Each number is 128 + 32 x the weight over its row's rms, rounded and kept within 0 to 255. Layers, rows and columns count from 0. Numbers have three digits each. The size before them is the row's rms in percent of the matrix's.

# layer 9 MLP down, 64x256, rms 0.339, rows 0-63, columns 128-159
093:191112129143096167109118124126148107090181089134078140160080165135131137154097137170107128078067
089:149127141129139141175123093100097094139131133123075157092127109109147157195156127211107093132141
101:160153114134155116171149116173143097176192150101149081163102136148079137131081185152128182148145
092:118162137107121187132176148088089143058205139131019162069142116088145128163115113060122072147134
097:134123130077140174102154096045159143128134096100124117120108090193109084115149071160089147143114
102:139153169113044180125031138197126138218089130124104163185165130156089144113128072117103095109130
098:145106076135175172191146102119106184183164132132198145120121149076138136154094161140137146136162
098:145107168127096111246149102157141082159182103171083093171141117136158142112096144085180111083110
082:167138153114183167135155135089060160176165171134166123117159134163113117150159108096161123125111
107:164091124116130132167088154119069152125129127174113079147134157157073105151117098165105146136128
098:177107089117067101124134115159122110119101163130162106132140113074069110113116100112143154133135
087:112117106112193150106181137133157126086099176073176164155155171160200059084182136152118126125150
113:195138106131139141089076026111080096103080115115160069131170166165095149180160151108162146124088
092:087121089114137110133049147143182114200127091140094104122133102060123101125125121128088077123113
111:129106130112150060131131122103060173171165086134152135175085062065085145162129070123137127119106
098:130127113119112154092189199143188100097076112088179140105092170129110121100148151176139084179183
106:112137054107118162142109147082063120131215118145142173100124148147164073104134119083102112077094
099:116138066128103120118124131133107126141103187119187135092159185172115147095183126171140167202129
105:144137088137156118095117054115181166085106082125092103128107132108131098133212087119149122135158
094:086121139189091140144140124093135124136154078136131073117149100170162114108106098080141204156076
098:150149106119139116116150086085119151132124133121114097139156122148091108120114135194098073128139
111:127158176039140171081155212123153138149109157163108175124137141121196186119132143160141118101123
099:082030170085133133070118166134160110160155141138088127142052107142162149070124143119108057164187
089:135126105181182106131122137131151087135184149141134099101148075130142165137066068145125148069162
100:134153133130093115105085116071127210153128187151108160165130121119143145154123141144137130107096
093:162151142146095166124106081100204084119114127069125082083127144101174157091188093121162136125191
100:148156116172141146116134137099085048065136132123117106120122141157150163153128184094135156103155
105:040160099186109094185091081153082131157110082120156085158122067155157135163185123100143154196108
114:128121116177099106154096139114106131086137172176189112119125182112140083117125099122109139136084
094:145077090164114123130122135116156139108133148103146112111047113105068115095057153124066176116133
093:082092123121063122085123125149119123122104133071088138143162150104154123144097146150132174102177
094:105145098120203137099184121130106142111107140090127106055130127119122108109157111119109156099182
087:194184146134108145179121165141130101130059061145138143104191164084128094104185143155098124159175
100:112175136105191136082156170147149097103101166133130154113126121120128115137043128107132127125079
093:124066112080111102089114185124061128144135081114153108107137183086091142155110145112109150127161
108:127125141170159097124115158169189084119125093097141121128149099079155126036119187135143123150181
103:146101067102060116099104100108143115110110103191166094123160133153158066172084182116132180173140
155:101132126129107170115154169141153149106093144161131137169178133145200168107139132119162094148124
090:108089128207159129135145127187158112175105096162138172125135090146177149121142139076145147083073
097:073141162093127191118125153120105104155081162132164142110114153148096212149144169154126112176172
101:145155071168123095048149158165123178093110197165131182091114111137109130132134149128130181143129
107:098152145102141096162126129151122121104122138161120126149130086164128159135148126042094090157102
096:115214165166134091141147112203164136150113109145176127127107112189123116168099153164138139082117
087:137153148151099095087115126158138113156136205125138195143128051158162099117161123120164109098172
095:099123141115140092102156131118148134086104086181121093111123061084121119098090071106132086146161
114:134182153138184166125133096199200111121131134097076126135103151091156096153108153121117120108175
114:119139096193127083154116142130165125127079089095107161094114152131097187131079156142133128056134
101:077037097097148158153114157084169119134126104069132071155128139140143150091088182178127121163158
091:126038134149128188133126108119117174146166224177158117144079173067089166049108126159051122083155
105:138142096180209066123102150126140104141068117179134176112154140173068111125167112080152176143131
101:129138149103141075112164093145094194122173099129128166142186142160075123178174085080086076087057
101:068169092125115124159112109168094154146085090074105137109143112124126113046170135104103099100118
096:159110118102075129125109166111184167099175113118120114167158108115078099166166173113177167176169
084:132129149097087160091162121159137155105203158105123150173104119139184143099122109164142120116151
095:136158214123083094171132154112130091139166132131060091154128108108082129141169098189186159129116
106:136142169085089113106163164089092123128158137163097100120068088119156116129079109198162145115141
109:190140098134120159105124103179111106138101125066042112153144127144159146190123094089058127166097
095:158061197074144090122106077138102057119134121115117133090123134078141135092108119154174097120096
086:147123135146148184112142122127071102128173137118130105161106195102130086166077098119164165115180
108:152108190140118079149177103127119167099139097131140170109137145137093118173090136121116131137087
094:067128167122166052148110164078149144064110162155112136119116115091134138104153138088148108108074
108:047173129116145109138098091126157156094104102060132137179053147096127120133183167144085102116063
098:178097115135160128150138118132058187092135146174172179147100119146087148094089085108161132146060
087:100114118159126115153157150062143115164173102092143156074155113150126089120173120161106079172151